From a checkpoint of a small transformer trained on Wikipedia.
Size: 12 layers, width 160, vocabulary 9493.
Each number is 128 + 24 x the weight over the matrix's rms, rounded and kept within 0 to 255. Layers, rows and columns count from 0. Numbers have three digits each.

# layer 5 attention query, 160x160, rms 0.158, rows 86-159, columns 120-159
135142152132122102092124122156094132134136133131107120119110098124136106135116122122137089146132138105148139152152129134
139146087123145135116144115124116155133137146123120138102133154125110123121134157148145125107131131127129130113122144129
142098121125139160153116143125121161109118155122133112076150122127107125120136142117110134109113111124113141130134157120
106145128076077135122139156121133130141135113102145107095117089146143093117095103142106141126142119118134127123144145125
116146129145123144120102118115141128151145119132111122125111120167101127119099127132150132126123144108131118109130141116
116103117130132118128164107106120130135124151138116118107136137115130152121141160125120125132088128147128120113136152121
106164122126095139130112125133123111113100146154128145115109118133144134126110131127142114135110146152177137129120161129
116121120126131143159136121142138136152106113090144144156086101167125134108115185114109140118127164116136117114112146150
115129159131125130128131140123153141135112128126145121114126107163111122112123137098119132102126170139150112148112125114
161116132135104116149124130118126126115143119151161128183121106111105123139134140165147126138107134123128122119147103137
136098124096143051149131168118122176092154112189066087142122139117174105117178103064157087175107094198155172124090168136
119113137156132126149108110107084127176121139048164099141150138097159078153155103153192119172174090141139062086080135126
188151157066124174152082168111115089085083154152111126118112122088116255153114146188086154143152192148067202118142106082
150098096100162067142159106105170181101161118201178113163174176168155106122018163106103150170103198069111131145087091132
203090130140147194173130072125143168142126209117113111147123112079094135146065143180096104148128148115127061112140093123
157156083172127101168082158100142138113139102166081048089141112175142142169110089154122097114103054104136143059111140194
156135114150118134126110155157159165128052172127147155152085176174042069111110191107158201123131110109134147203129167100
175142156134197120102083092094114139112224148085158177196146085102172154081135098109058127158181069097113165107090170140
109099100102111126080086112099171113105080159122192161150197159148064126076188191113080034126127069073128115132132161198
144078147115209104143097171069153115107075100123166167194128193158130130083153154164105174139087117166199102127141094080
095161154108173131137099065116223164143114182138163103195076114126184070097172066092152142090097133150088093131126117161
133118144078052077125098149150139079171090082097107102178149154157106175097108074102130123112107119145155060104106185108
110128124092120151151162124192120186094146086188086167147088088226145126098131143148155084124099166146119152140156122167
164154039096136140157093099134068098158103053045107144088152128116148082158131158082108141114126071136094134196085132207
139156123071102109177126095115156197104116179221189099147139169153162085149110185107119128132146081145104164122109057119
075140168162161123142157173082178194086132101160187144123128138071167096145081164136075098062104186137144073032110088196
100092158085077154198130113090065152173171130132111215142051073091126146085147149124177181119127084067139164090127138182
154121156133080099134102104134140130162255093176166085095133146166102156114050140130147157153132057131117119183132109108
116167135125172122109093133185173183094143073134100127184148113089151143170189090055118111156156121111090178176172140154
123178114158204196190146052144160186082161034056078138084115079128148067117110174158147109150049083111200099083154117163
085099145133110112144139147114131102196152010125112128156150116070203126223168107166168191084148109154089213143110084158
207173100118116154178154125096082144099191135106096169092116133154139127069107127080199096130133053127126179129085142136
115129128086168151077079197146193084088161109097174157089131167103194195179136107164092149090097091141031118116099118146
142097126134120180151149182145124166125172127124114150052133141110166131163172134132137105129138067120032173170132153102
185180064159136198154136176144154121056078030117111104140058212129096124153132126137155148137103202119131149170102118166
238102060110116097156172203111149084060158079199078080138138210112110130079098150109127101104146128133130136109111146159
116126165092145088153093095180115139143060162121105159114176215110129161151057135134126154076076121130130127132130119130
054145131108149124155132138159132150128146167171142032149144138171068162166145138109150158134119134097094117109107163055
229109111071157126135158136184088174176140071140150133073090173065146146109142135179094086104106087183164155078076154119
106139162143158164110155119174118094142111156071109112121149157127104146112169083118146150147136114151122160096076218165
168040122150132118144151159146128089163079136095097110151109138057130130124111058088164156139144130139076214081131134085
035139180138163080089117121091160175099094129157125114153104124137084211085170129156110147167150152168128103132135083164
120078142136122158109129125127154112103131171087119120124131121113137149133128144118134115122136134143144159160115087148
119133152132131143124124124100123119116169142138135103106133174147097156104129134120119140126129103145148085118154112135
114114133106130163150076127111130125128085115139136153110145119114142134124149105119092132116135130157118142146103117117
120164121111161156134114127127141091124116140113153125132155131122128115143120111151123153127139123089113128114122132140
148112099145128118120133124169155117132145116124132120149128137114118123144115126123147147134106131106151119158115131148
108126174089103132149161139096142100111111137121129113150132065141117150122102121141130111118113130141151144157126145148
159101153130111147107134132116087143157143152099127139155149146117167123149135122156091136128115153146124104147186126143
115116113116166121099111146113122119136109119105125129115145147145130088153132119141130113100156156156083142103126102166
136110155121130132136083124097099103119124132107146133080150132160116141137099143130131155109123107125139152132166159100
120134116113124100108151113095141130128117138119141139105127124132092124146118134204155122125117103112119115086116137148
100144170102101129133129127184113148131131147146100117126118127125134136135140170123136114108165118120108115137142114130
124109101150117110124123107126133128098142159180147123150115104144097119187103124130139143164132160147140114166121144093
131146107130152142132090107164118108095102110165109143118146121113159110127089104140139115142116144138139145136134109089
126150104124185139142154135117156142107138123125118126138137130164100155095151119135135158115162111104122121142137109145
167106125114095128159128122156155102092165100154120126143143094145139108158106156161131133153112101123105160143138080122
126129143124132144145120121130116093102116137107102140133096118109101125143133139146093139109128132150125140151128137162
109103092188094134160109145113109105127098164161141109148107108117155141111153156134139150129158121111109100129145123163
128109100156154140113100124138131154137128120096106150152137135114139142161111110106193106105106149091141162141123127100
134133145115153162161138111128116106085171171130136154152141166140159118127121115139120100129125098130118131114128148143
108126137124118123097106131148173116165154122141132121123124138145114117128123096104137109122102113118124137132151099089
124135159137111163125087136128168122170128146122108145126097107142093118122127110115143160103131108127130118115117140121
116088106131115144121138158127126127136164101147119146110098134149137076153125136122121128125087154155139106136148140094
124138141128129161168113164126137108113114182140148125140128133125145155151151147135094147126154105156156130112110136132
155146133166155132148112164114082150119120127151140112085133144093110153150169115127119118124134079148096142102149180135
123126130131133139119096132087112115138135149112150136129130140149151150136103136145127130132161147126126133113108110149
144122099110148125169122085160102125145144146123122119097142101124113110136120149157136116121130083126119133124129120116
116119141135142119137128112126136098115132116098143131110156131120082133157140145108103137130130117145132095129130138110
106117139105145115107145133132131117166104137112128126106133173136122126117131145122153130127083079122150117105124115119
145132106123104143117151111148135134174138114105126138111112084156148137093126139134119147084110174098136141166145152111
145090137175092154155135132135124147114121130128127145142097095145119108108135126121104127129132135129118120138108136141
127107142073114131090144137097107114118104141122160103151108153143180125130137146121175110126143169138100153128128148160
105147088128123115150109126138134104169117120154141133159144112128143142161134141125132137144104128139127127146126087129
# layer 5 attention key, 160x160, rms 0.144, rows 86-159, columns 120-159
135129118161118086109143115136089142139112164128134134109146119086136122123120122122155109117137113126156098150174148139
139142173114129133090146104147161121107123132107116163113107131135118133116100130131131142148122140131151131122136102154
148090154099115130160128111139105117111089147121109139132121125131123081118145115126100088144097116166112128174128130136
107162146132110127098162149127100150158139091113110148142129127127099076089138077112129087126133137126140086106120101129
118149113161134113118143144117124130139115141137144111114136096137126094147139137121126133163118124104135143129122123115
126104128122129134153111141108125154132117135132153129082156137136101178091118114123120152147139116138145118092120136108
111145144091142163166128154149150122111112140094142102112136152155109148136102110121097154104123141116134135153161169124
108148144112105140115105136108114122108137122083143139123122103156098107121142117157105128126113151156148129149128120115
130124139103121136146100125108139132169119138118142132153118117137112135139123103154115122115082112158139152117125127145
167163127121115135148135132131131121146127140140126131161123112095120103147121170160128126133113119140123113115179131134
142135148060144156125158083115104100130119140186125124144084101121143059182165108176179100133170068131178169139132123077
140152198157167062163112098113122158171094066083074163195170106105125154210133162148150105168119128099146070130209133161
145154146116112102130164106156111137112098091093158091151086094075108189202144136142095164099198116171112183074155125138
163109069169174079066091170122144103112159077183146073122113175138114122108093174112165169150130061114122193058119059123
160147095111059173167156082140136227101123157095154175149149123110138114120130169251128140138149144166055121120085113145
132232162176130105142157135115129093158081126176101135109115198145169070107121131148099152122090066158183177123058153120
181089053156087203118078132149173106131151166125157162137098176126108062090091117114151187133180187123087135057139173133
157114092162110148181108118100115108126175184098151125100167123132155200125158068092115134212180144141173161191067153153
153063141140105150117125100144177155118092119182222119109103107090056076161129207117102130074070183127111077154112117216
144136098085151144114142104128192079157079125107215147130101164136007132157090087080153086098093181111119127146141131093
103164056120150166097147135122131153207174200134117151164110087182152150055107144186115090077122126061043141195058056143
098146120130112109112084132136125181131087132164167146122131183160137163122117080140134113135053121105115088104131185098
125109131145163128044174141117136188068121114138119122151084131170158144113169091139140111041096075123144188117102164142
095123103080154093114120131076069143095121100124075164149143103089131092173170157126177128099070086075121121158158157172
095089119091160114143144118178159161099171107191138140103057158114102126125099107115162095089134104074130117168138108125
074145038114142149131237119125172147119119103144142069125054145112187140188126098114088081100119162114094039162127089117
126107171158078097120176114116124136162068134141138134091077119105169184128084154130132167048105134148102148127108115090
145064124167060141104099150137118112128156126127147114125094136096161079130095133195123120130090050127175071112129127099
075167139135175175127064152108136119052176153137108086092134090097087099174145146097136189136139135169149156120129110134
118118097216131153149150145101094162133110129119126171183167099084112128148083106096170102129067095130148110131120151130
071136146115119155062112104110176102112114106114103121151164128071218148123104118126149199231093080146122208089123121116
222102151110093125146107142065087151080090182132092170075118143177120145110116130129097107113073047108119190123128177179
137072080100108126118110159122130098068139129149099192163171135098227140141170101104068150073100181108069179100125172173
135147164116085101148179159094137087113184153101095190082128134071163154161156165065118145041201083107077129174105104191
113105122139159126161182096211102100067118088129092138108128129108094150092137159094165227074076147141182150085172153103
178162158133083114148125132119127126034130156086140115164156161148116090095062131106190081080118170165133132067129130135
163098190123127149134090108076121176137137117171113149156120147193134157125098072105169165065099164120130142099115192124
058197107119127091129124149144101175163099136124177129097103102136103122125172119141094130113150101154157041130176132097
176142130137105176169181126171063174085124130154108150158138174112190117099121138151082100121110096143111138134095188181
125116239156168055192117111105108159138101055119108142073135135102114164123119172162166115161180122079078165091120195174
118111172121098089164136118096117153090124132146120081073178153104110189134083186078115112107089127066125080111123136085
068095119093174115051101114120144186123130122137093157145095157061068145113207194129185104164158139103172136084163122129
134142141115125107121135105123139113141119135107117159141114123135128132125148136163177132133129158152110098132114107142
089107149138120117141115145149104152103163136115132135075093133109114124184092086133144123156153140109136118093117145156
111151110143139106131089153133136098106101113122140104156167096134122144150134105126095135075096101155139120151130080116
150169119114157113121140158134160130136121112162134114101142122144134142120126098109145130139129121126168148127109155113
148107116122132137181113148132147146120151123122122126125114140113111108127131124147122126131120141147110138134145138117
146148145090122106132131110128130105133102153138161103154162121138147102102112111148112108141100115142142131142155108132
141094199109106144114111159154140085120145126087129102141126129091181145152100164148088157123119132149120137168120149145
177132095118122096132106121107161107118122140134172121143139126110108119151140153123145138132132129137147113118091129148
115104099101139133123117116135096149122131103103137136137157125145141090130095147157103107107138133148126130120143118096
123137124140093123115153146089129158151128122121123132150102170099139123097169136167139101152119107120107182091138168151
119116113135079128111125141166153130139139144140111122122110106104154109145136144119169105114133117149140120156145087111
121138126115139139129127115132085108150124111119155107194137099144117124123139128171152112144107124157137117129135141145
113147171096119111144087153131129119111125157126128153105156139157119115156109111149119139132135099126137137157149158135
126133150125124130154137120128135187123125098135107121127116160105081139113156146107144089130141121133132142142119123177
128127154150115104119099126070134100105075123154127147119145109128168108139136116167112133134128092135107118119106104134
143155117116159083143160104134100133127132109127151148141125123091117122107147140128137094112144167134120137125203151117
108114128125102174172112112101128098156155165152107114143138126127137135116160162086100169118097152100114088130123112133
118133098156134148116112087101123125120131134150137150141103113135090120128139133136139175136116132126155153124123134099
165122099120164118129112107151167134147150117130170147138094131134156118129110125145173115133113127140109106130112157141
123137125139144153133113114119135076120102148141135111122128137141110132105092115150138133074127102111103159107128108106
157130140129184122108116118143151153140155120132122121129137139161129070088132158119133132131104120109109142138112103131
116096090086124123123143122116108117149133158133150135092117122154133100116133101144157128117126156139141113106113148106
116115112127129133128127126111090134103137150145090152166152166098159118117088130117112165103140128159134129120116125146
131132105111135122140125142125134147140103105159095158149129152115126118156139130115145124113120090150111109102152150135
153138154110136134120103153113139129136141125106148123156110133176104141138121136128063143166115151147125146149126134154
122146111143125134174117124146122110115088101098118113116157093126129064121109137177150130128133080106132148139114115169
108138119139138146201122141084133111132148104104110120081156136126103143156149097109108157126128117127123116139145153106
116144152141124139128124138153152107145112099159127131090137156110122148132138154128107123131155116114122163087135127127
173086120108097141111139129129138153175129125114131129142135119128128111154129132184111107094126152168121183121123099115
165152138120119140116151091122076110130128114118142123148119090131126100159141125107119094078115113121089131142116141131
141154156120113115106133140131123115101113120120122120137148094153181110119140112127123126143106107136102128144121142133
125148110158148113172105116114154138138105147129113147139134099140108115140114100138084125153162142147137134124110102131
# layer 5 attention value, 160x160, rms 0.138, rows 64-156, columns 120-159
117103061168157142120135130127106095129109141110140134089135155131130124144101146157150106132147121098091133124175140118
155141105122142095110131092117113182153113113119135108147121144148110139134122100098145139123120134148172105111137114127
109115124167155149157132156130155146110108113124126131108174111133118136173093142136105145162120123150129137094142110122
182152144185135110095123138154112104123127151107107149129124159158125152167148122109119164153086133147088152132138104152
157122110158108175162122084104182147108157136117099152146101087124107078125140167115135170105102106168155115146116086108
126105120062145085142075153158127150138088104137092089084144160119106123108178166110117148121123137110123111163097139119
093144136167134133139175124118128148119165121145130144116124129102151107160127146109101115160136159129128107118102126109
110138165136129138138090161151123139117112130126099115143126145100124109089096123132155100112166136123161127158166131104
133105104071099160191142137114154101171081136169147135171132139106122119088108098156144120123138134098123096161127138094
084148138113155114149121149077091180104127116135130123113099120157118117137130114148148176139101107148134166122141138162
174122104124132098132145135143108119109136110106124128131163135117140168110121099151166113142075144095164154097127110126
114126139142137117093122096076145124148113154110102114179166105099139122169110095125101095131104157150126125129097130123
117136123139129197130122120152133114124109105130150111155149113131140129139123082104111107104139154066107121109147168175
140122129096096162136096157126164153128147094152110083119150105144111122167159123154064150160091141125126124131106110168
155163130108127172175095148132137125133146139131122123163147148144133119110120179083119127115113122098161118162113117149
123112142152141138088108133132118122093109148119149110119158111076116134145114129115074148079114112170160127122137137110
074133182162095169157125176124119123093148127154125119139112127109165175154093123094120113098124102136138107133088107143
131113139149086120107092131161131138172095091121106116141128123136119121141133134100131106119108098110136139098110137148
138106092099101112105156159095117107129162137146106114144109096172124104104123192159107135166137137135158091128124104115
089160137122123101087106110118073132132123133154136140092132138123112118122131111150169108083153121110131148129150128156
114111099159110174143099158119110104097090123148150108185129146144140125124104138140145148138117151118137116099167116125
159135104121134129112176151103103124123159091138134142130130132128147093154137114127154159121115144169127134143103099159
115175104106106107169094132164126152178110123138135111150115091121139157142174136138084100151122111131132117119181119096
165147090087105133147121155147143103121114130152108082146129146112140148093121147161157116153134156080148120168114105176
130128132125139113123129158098143160159129110088132139105178181127087141085117119146129125162132123151137134132109135105
082130153113149121099141156125125137076182126152122161084123093194117120131117143101113125142102150163145114140118149114
112117140080169125120131105174140144133114110141114125141114121135105126114138080115123184175150136125094121154118138132
103151124113107114113107105092141144128086144139144162167138188111134076165140101111116171097137127138120117123123147132
136165131157152118124117132107129164140130118109153126157128149128141121129118100123153151092109102182086163157140110135
100160123149111124156150140102143101118102099085134163122138095102110144161145102140157173139113079109158135130111116123
114156117101131116138127169151168140104135154163133102107116099160155121168123135129166124105123145153119136101160156119
118173112112084117154113150128152098147097121147092155143137145142088107125116125126128113090122134138105126157113162127
117127119140111121069163078137118106136122138128064132134093133133189092116187153106155109180163113158135102099134125120
199160134079117124144108149125141115117178120148157136132083151082129086146122075109170113152192159093145149129096099123
092126143143102078142154115099114136151098132125128127165155062097092164137157144091123159143118175131106127169102114116
166095121082144141127125080102114114082138143130081112132140168148120112116119140062124143142118152143128187087139120144
129124134115124148110143106103117152158140123120126135143111116111138117106100100132153129141133153122141111135090142088
131172179150128141128103065089097112148142136122137159099110051126130081150170153141128088151170080099138106184132180133
124144153142101113164122159093133170163149122163099164163166118186132157149131114124161117143103119112124146128128097094
124091143136113153107106160113140124119149098065038109096143102157143110108182130073153120167148127160085124120128120126
149159199167158084132100112137108138162125084076178116078094132125158087158151150109153138120169165144129114088147119110
136080093100143115192122094170118127164113118090073187138098068130115122097112094145164145108129156131170124142169113162
084136086157151104136110116128123077134123216168126145128105123113136132133173175084105135168135142152139155149126138174
075124123111145113112111106088156101101146122147121197097130112087110127089113178176139123163164111136147131102119101144
091193139095177100154153112073140141144159077102152096146141121143105154131145152117155092162166120121111141143158085140
141144137154112113185109084111120119106093143117097187149120135115138133100110110150118084143108133071105111136113146149
144163142126129109149175096145148123168108102140090141118158158149199118166138137123134150082149140149183129116117104153
113146124101072146099136109164115129117143126118158093164127094118129152129128133156061140122154133151110107176142142128
134125169122154131121077140166108142153206156134159105121138117109110147103093112135162157124173133130113110129130063142
112110131109165116127150125126099139127090169109153112118178163099129122105113159123140095095125118090102086149087095127
149158067147178135135135198078146124120087111123130122124109159145127124148180141137148168093174118103138174161108103103
121098115159143093090123174079097167059135114127118124135062144103125137117109150096131162064128112088138154161104124140
144123082120115101132119112132114097142101096106113118109167135114107164140121128166128166137126157122123113076110139127
084137101123123100116160163135142072102124058103107170138129146091093171180121124147124073105115178143137088178161114150
166110098106084138146124105105128125084158139150165125143084100151103123157109126118129069127135111139117124093142121122
108118135123152150147093122136106142100132122147141135177117098094120112097148098102186148144098100122176137079134137162
114126124139162069126132130121093102151114117110127117097125154187112160162113094109126148112118106133154135135181160104
096102144124136159110115154122146139142084109163110140139123139081121148144152148120114102190170161138118175129095103091
106162107097092123133122139145115167132148120145145149114162159178146104096116136151103120117158135115133113138085170124
180137112097131140114169119162130148090101096132129099149129142105126157122144152128088169099125090162114224086157169120
130161081189139145158124169101103125067140103151151126143153146148153114126098137115169074193167088168161162124133130145
093141168163105099095119077160102144182131135127095140138159108137140122099098175147129118152111069101169151153107129104
163161151150128107103123160169173053091093160128094139134114136136095102106093157173169197113131129135109144086100136172
152127125142123141124114076123161136096096137137109111096126124129155081134127152129118129164142149180174143097141137110
160080117120099169126151101118100106148114139118158123126137130143150109121124168135101109128105126163150154148100089133
145171109134112107108162092097126109068104140116147149104105076150146134146120177166172151151126107108149135162123100152
135148148123139080054158100123135168113128155159139113151166146136106139101127099149113142113160126145114163146075122135
140129117114128095123096120102116140122119114103157142138143135130118134118152159164132103132133134100107130122181078137
112107087142125103120150156142121127133134116161104144126160114162097091084144091119149117159144111112082106123158190127
129158095118142120131174101117135112087103144130133124097126110167141165120148085158130102142134161112152127103123114107
161138165158110149094098167145129111124162127161133076119145121099122153141090103100127173125157106137103115134164111149
107152144149126086104142097107158167142103138108140104139092125135102114140141097139108140133143128145112124140101108113
140107152140103134118105124129087106134104128155131110088110100130119115147107146139142110128193123102069139126087141122
136099129183060122128116086125131094088101136158081129097124078141126146141107117168132135092173145147136124145134156154
091134109100152132122095105126119134114133137118150128150090126133125111144127107153127105092144121137105136162158111120
118145163103133111130091119161131151125123124127159143109109112144154122093144106129128162133158159121119138103170117109
144075157156135116142138192151107132119122135135116110131129135105091092120123105129112121130141138182113106109139154066
118132144127114130112098145165162108146139131130183125158111124138130152155120096125113121124107119151174119124098119146
114152129110096116162137104147124151152129160147113135131107118143114110110135148124142155150115141137123059163138145133
089139120145134104185135097116118109150162104159142130134146094097147137119132119140176129129145138143118152089072121134
095079125132110156142106112153165168143135125113163078118111146162139113114107106099115121105125114142046094116103130088
101113149085111129116090155125123122135107128159129119112129120167133117109131113166158136079150145085116119132159154114
142151106154123082129152140146120165133144158132120120090114159124107103101117114113089108140113153114144139130153116147
158143117151083117114113163125161118169119144166120102128148113143123093150150105093098118137144074061098104135161161160
094123160129163112142134133137111143086129117123092121118146134156154127138152091130114105163122117134152132131128123108
117113126109177159137108149156138142125114140188148143132081133081103137151133144124101110118115107144114119156178102120
086125113121139109146150121134138106142125135156140146155122099139149124137134117149184142121091110075088142134141111128
155152166095113120146136145125128137146123105165109132137100082140163173094117105100153142141128113143173104147180119124
107107153092093121107142137165099104144075121127152121088148126143127186113107110138153112078143156133147142134144124134
109129152122136130136137124131100120123168151151139092138140141103136114162110131122153126110113123107118073079081133096
078087122153120136137090091153123156096161106118124083104120113133129143135081138145101147148170142140116107098137087116
117089118126136173132122118107110133108130104125119116092115077147102148097110122117128103142161106160121140135147142159
121132113087137124099132136140114141109156111113154172148154111103172127116097063185124143114122148142122155129099149143
# layer 5 attention output (transposed), 160x160, rms 0.128, rows 64-156, columns 120-159
126141154081121145118104139145147134086129133139114145147124111128141073122122131109138115144125122131117151156120127119
122117130096117122106160166157139086091154157129119093129148177154151123105136101130157103148150113132091117121112096141
139111113099144128130120144123143141138137123113108142077115107130138147148144082123099127106160155139106126133123141135
090092167098150129111151114134181110124135176102135137090127131119119106114126162123091117134106149139105153136106150173
098130181112078084116124158135125063149096096132130096160129097131156095118100138132155112123131125140141132125111126154
145152146138150144144105115101076101110126118104131127174099110144086142089110141132094149127129136122084144158115111131
153130152125139089078145134140135133142102129094146150133143121152104151115145104181132082119120113135142127084141132129
111096122141115120127145114099171162106128084122126126141099141135084142147123144118143125151144119122114126143122137115
114211161124100140123106089137133107107153085108135150109140111156173103136152108121119103120142085115153111133151113158
158099113127084167138111142107133099177169130149130146151109131171171138105127108123146127095132129133104115106135099159
094126148172156124111143124124140119127130136139156146140162155134160165103138120103120131142160111128119124155138136118
097115148133111118148156100190169163129103162164141129121132098118116134125170152113133150144103122118173121080126125088
146132151128078150158112169126138132127093114098109158119134141127136168145149136124139138100126104148112113112140136121
169134085126094126139158140135119145180152126099147136117135141103124145119112160113122141113106091130119124110139102123
109171097148097129148143127142126145163162121153113123141100108134111109093127119125116111075146133118166131110143143135
129123127116105152168118140090124170162057138133145122124125112116105116136122132136125139134098126150113178096105148119
114123153099098099110124153152153094156113136096131123109148123159129136139137161131110113115062101121173169124135155119
116095128124114123089135144118122097144113100126138124095119079136140100100126150119131099158121105138139149115125091160
120124159145087116069150130134139143161132133102108145156097120107137113140115100121165114129076163101135141142123133165
146100114099121117155133095130104113083111128129140130166113112129118125111150145119127116119128129152098114147117106114
106131167126122122127130159143154129170078149107137136125140095143119104118155139137123101126127115126106119107131138155
123136137103109120119144151118147123130142131135133115138107128134124099070134114093111158147175150099156139140116111152
148154136089125131123118129144141084116105146124136121134134117116114137137118174132103119113145144159114106094123121160
133149098143070105140144111113128082151140089087126161113123114168126100102164143137137122122157104086105130105157147145
116126141132140166118131156102116136106167100113112134147104139149120146125139093115174166117157163116122119141127106100
134150130144127118098133106129170155163125135127103105136127143133147128101092138135108166131102131113152176100139164137
107100128147148171145116116118152100132134135121146160131133142135115103152135132147114107105135109141113136122110114139
127138097122139126140110133128130143118101151109110118133125091139146107116151144079137118106115134119133135104110094104
108112133095119124137123104129115107144126140164127137119111111116112138131122110112116101108112140121143116123102105126
157111132142142094178122145126145078098120135151150126123152128093136127155101129155144139171169107141157125157092082122
119139106139114105116136117085101167125151160161147131105151106114130138144189116151097162147123135123165147120128211108
132159117124102135111088142119179132120122100132147162155160077114165135123121096147189122121140138103118158095139123128
156143149142160108137103168073149151104150097134109084134159168111160138196103101175118121092092131123099157089104106147
160132151159182086101118131128176093131159168102143098126179113152126090163115082145125120169147091120165137155123082118
125132133098133136155116123091133130113089142106052119134140109082138146127170088098120158176136137133085156096140114074
145094115098186131098157164117125079137076103108114172150165172124137108097136139139116146117115148131149125123127142144
086115105155144081093168086146185191117084110098072106138100109143128105140149069123160128120102121138113178137087168132
153174158115157172172096098127066132129097131113053151105098056090120090110212160123153078141147099213178153161129164170
109101084142121133140114087141054111220091143086096142123136160150116097116131124142144183088120084113105132129099208104
091146133154124158106174153155101107093159072110078157066144063103132168161164099119135119116155132159096165181135120124
086086143145125107129104163140133089148050173132092105123098157126068193112127127115116121123198184126128139126135191082
101128141104160105093093089146109176127168147109145100130157144110150108136181142130149080175135138112141100132090119148
113159151152198144119094158125098120149154100137131135135108105119138117110142131102138134170112101113104141115159142099
107126103081113124112093121128133155131137126182128069140173141179125097188165148100173161153123158148104143086109101131
098125113168159140158158149075118137094042108149106054136148131098147074133152158121098119126143169139080131120101125099
082092178169159161133128111127140111094148158081173138077127134087141119185129101152147106152120097092082128073140178137
146149093125123118118180145145105118120151131108104114098136087138190114140174121157120063113169134094111183086088144226
066139168117104099137168093147125162157156142154127111162063050139135131095130115191152181141126161122160117132161130068
093114139138098120069091128117147094141087221146133119171143154145090062132159140081119153123180197063061137181176145135
079082145101123161174183147157163127150122099127109126104136154099163074131138159125180110136102138133134128131145115075
095125133165148163182158140096170184127162184120121160083149081162145100117132161099115094151137080084099107154129129126
094099132111154139176153103079145215135145121165084179117061132127064125078114157137121125116095142123122114147119065192
110086099159113135112157130125117103152109146032107112134124130103096158158147144178162153140128166113146113145145101082
108107111115183098087091128082148103139135106107163144205144116104099068159207121111094110144140108163124090118084130156
190113165114087140129174149127120115061111165152118144112159138161079119056081186133162098128120095127146123121132159114
039095119132104091129093166153116137087099040152091099128182133148122107165147139106121162129124129120133147151142151153
134157097157180106124132144100097124126154084109111118127136151171111120136143114138150121125136143096157161099093176116
048103193167112110118085087089132152104158151104141165117195073099160202175133145133124156149110092141134165124110063165
103167126165110128092127160158162134140135188154088074101143126167087154140175060153095086104123120115108099106101161113
146145156128157131125158186131139139066159113149160157089126111088126202135160125163093129167139156146095216124158148113
179136133168145130146128086126104159092148124123092098132156108109101094095048169126087096183139169116190096085134102149
163118168152095052129109157128090085175169107130063086126135138096155137129109079141149171143144110145096146165089148129
171165098169147159139123087128149093095134132141130147145082095165113059133121103098180176169112087069145157113126140148
165137093126101121134097151060141137124173135141140125124137161119122165114168123112138059179144031136147202148093153142
102135120114163079139099138138093125117150150153126100188116168116099149132142111123128114136172145135069105120128122104
088151098102156106165155128140131160117144094101130093111166106130108159162144123125106117104123099152118106118164140094
102141125141117138172113145104116099144126137137140144099114092109143118119148122080160108140136126096130079112178137114
118175156127122164142126144125141138128108110138122138116147155120138147147105134161115110140115124142158139158115148141
126083123088153155165127106105147125123101146116131107121121118084143163150142157160119153131136188151091146131093101130
119127133137123110157078142143107157173145131133149126125115102089125135126127154094113106085098099137128156122140137121
157131117107105136150142123091117142125089100083090144103120107153135075115130146152122109133130139153147173136096162129
135118127127128156156145139147106118120162128107141121102133154147136128168088143136109134148118100115129116124141150153
123124121136178157139126122135157153128146123147119112141123167140120146116128114085092157143130156105138113136107132126
152129094124149167178078139157123157118140168144146120138147141179124122133131116109099166119109131127116110150129137108
076158142123132140150125129114184120120144096144135098085191101103142142111115130124117155148121119096172113109135125130
117142125139133121166141132107094077114101117133140126087141133153106095152090132132120169150122078137134101145124119140
115143137123087081110120127141136133127123111145114137121100123119200127098159125117165132114124125118118159135093110144
136128088133110117137131122132120100132166124110104122124104116122143104098109137171165134102111138095120124102144102140
158097158128148143122075122125180105125144135104154154119144115144117137176111111143114111109151111132093178112128121172
135098108154149159115104110172149126155180129140075117102090139138080156132104114085163142154149125101136124127164097135
169149175153107115103151147096121148106089103157078133157147108133146109150172093109165126118161099132162154119154147136
131139155162134118090185099158153113128163114090095124120115119137142112138118138124115130159132128126157132126119102164
116167121144170132139128127104152132136116081096106154112158125098174136132138120103111164126128130110094134126115162120
107120154147135143105135094128092131093136096081107164126104141109154165141134132109145130138141164170136136129118146130
143148157099125180149112110133100108141100133148175126129136116128118121114170154154121140161151081106120101097128138138
118155122132075095120122089145125133148109133096121117152129151144148131144110110158126163116129129090160147117124147154
126122116127165156119110127161106152134133153118116131117088132119112149120123137143143153116136145162174108143141135120
142062117169126141174134131120107134097129149140128136103117123107093108176156137127136131114148099123106106137096130136
140100112121164138156095097116156141089134121151161144147131122150130106139121155111124123156134098129126142124121086143
135129128149151126101147136141175165093098088136105115144107130121062109125166088147100135140132158123141140141139103135
104163148087158124096179130134151085136144082140088145129133138125127075130133097114144128107101125109104159129123145183
153102096106132125138159142136103123164154128126103098097140125105184139133118112121139160145153121123084164145114156103
137156100131150110158145106152131146121128125130100131128123157112136146119147154103121121150125112118146139120145150132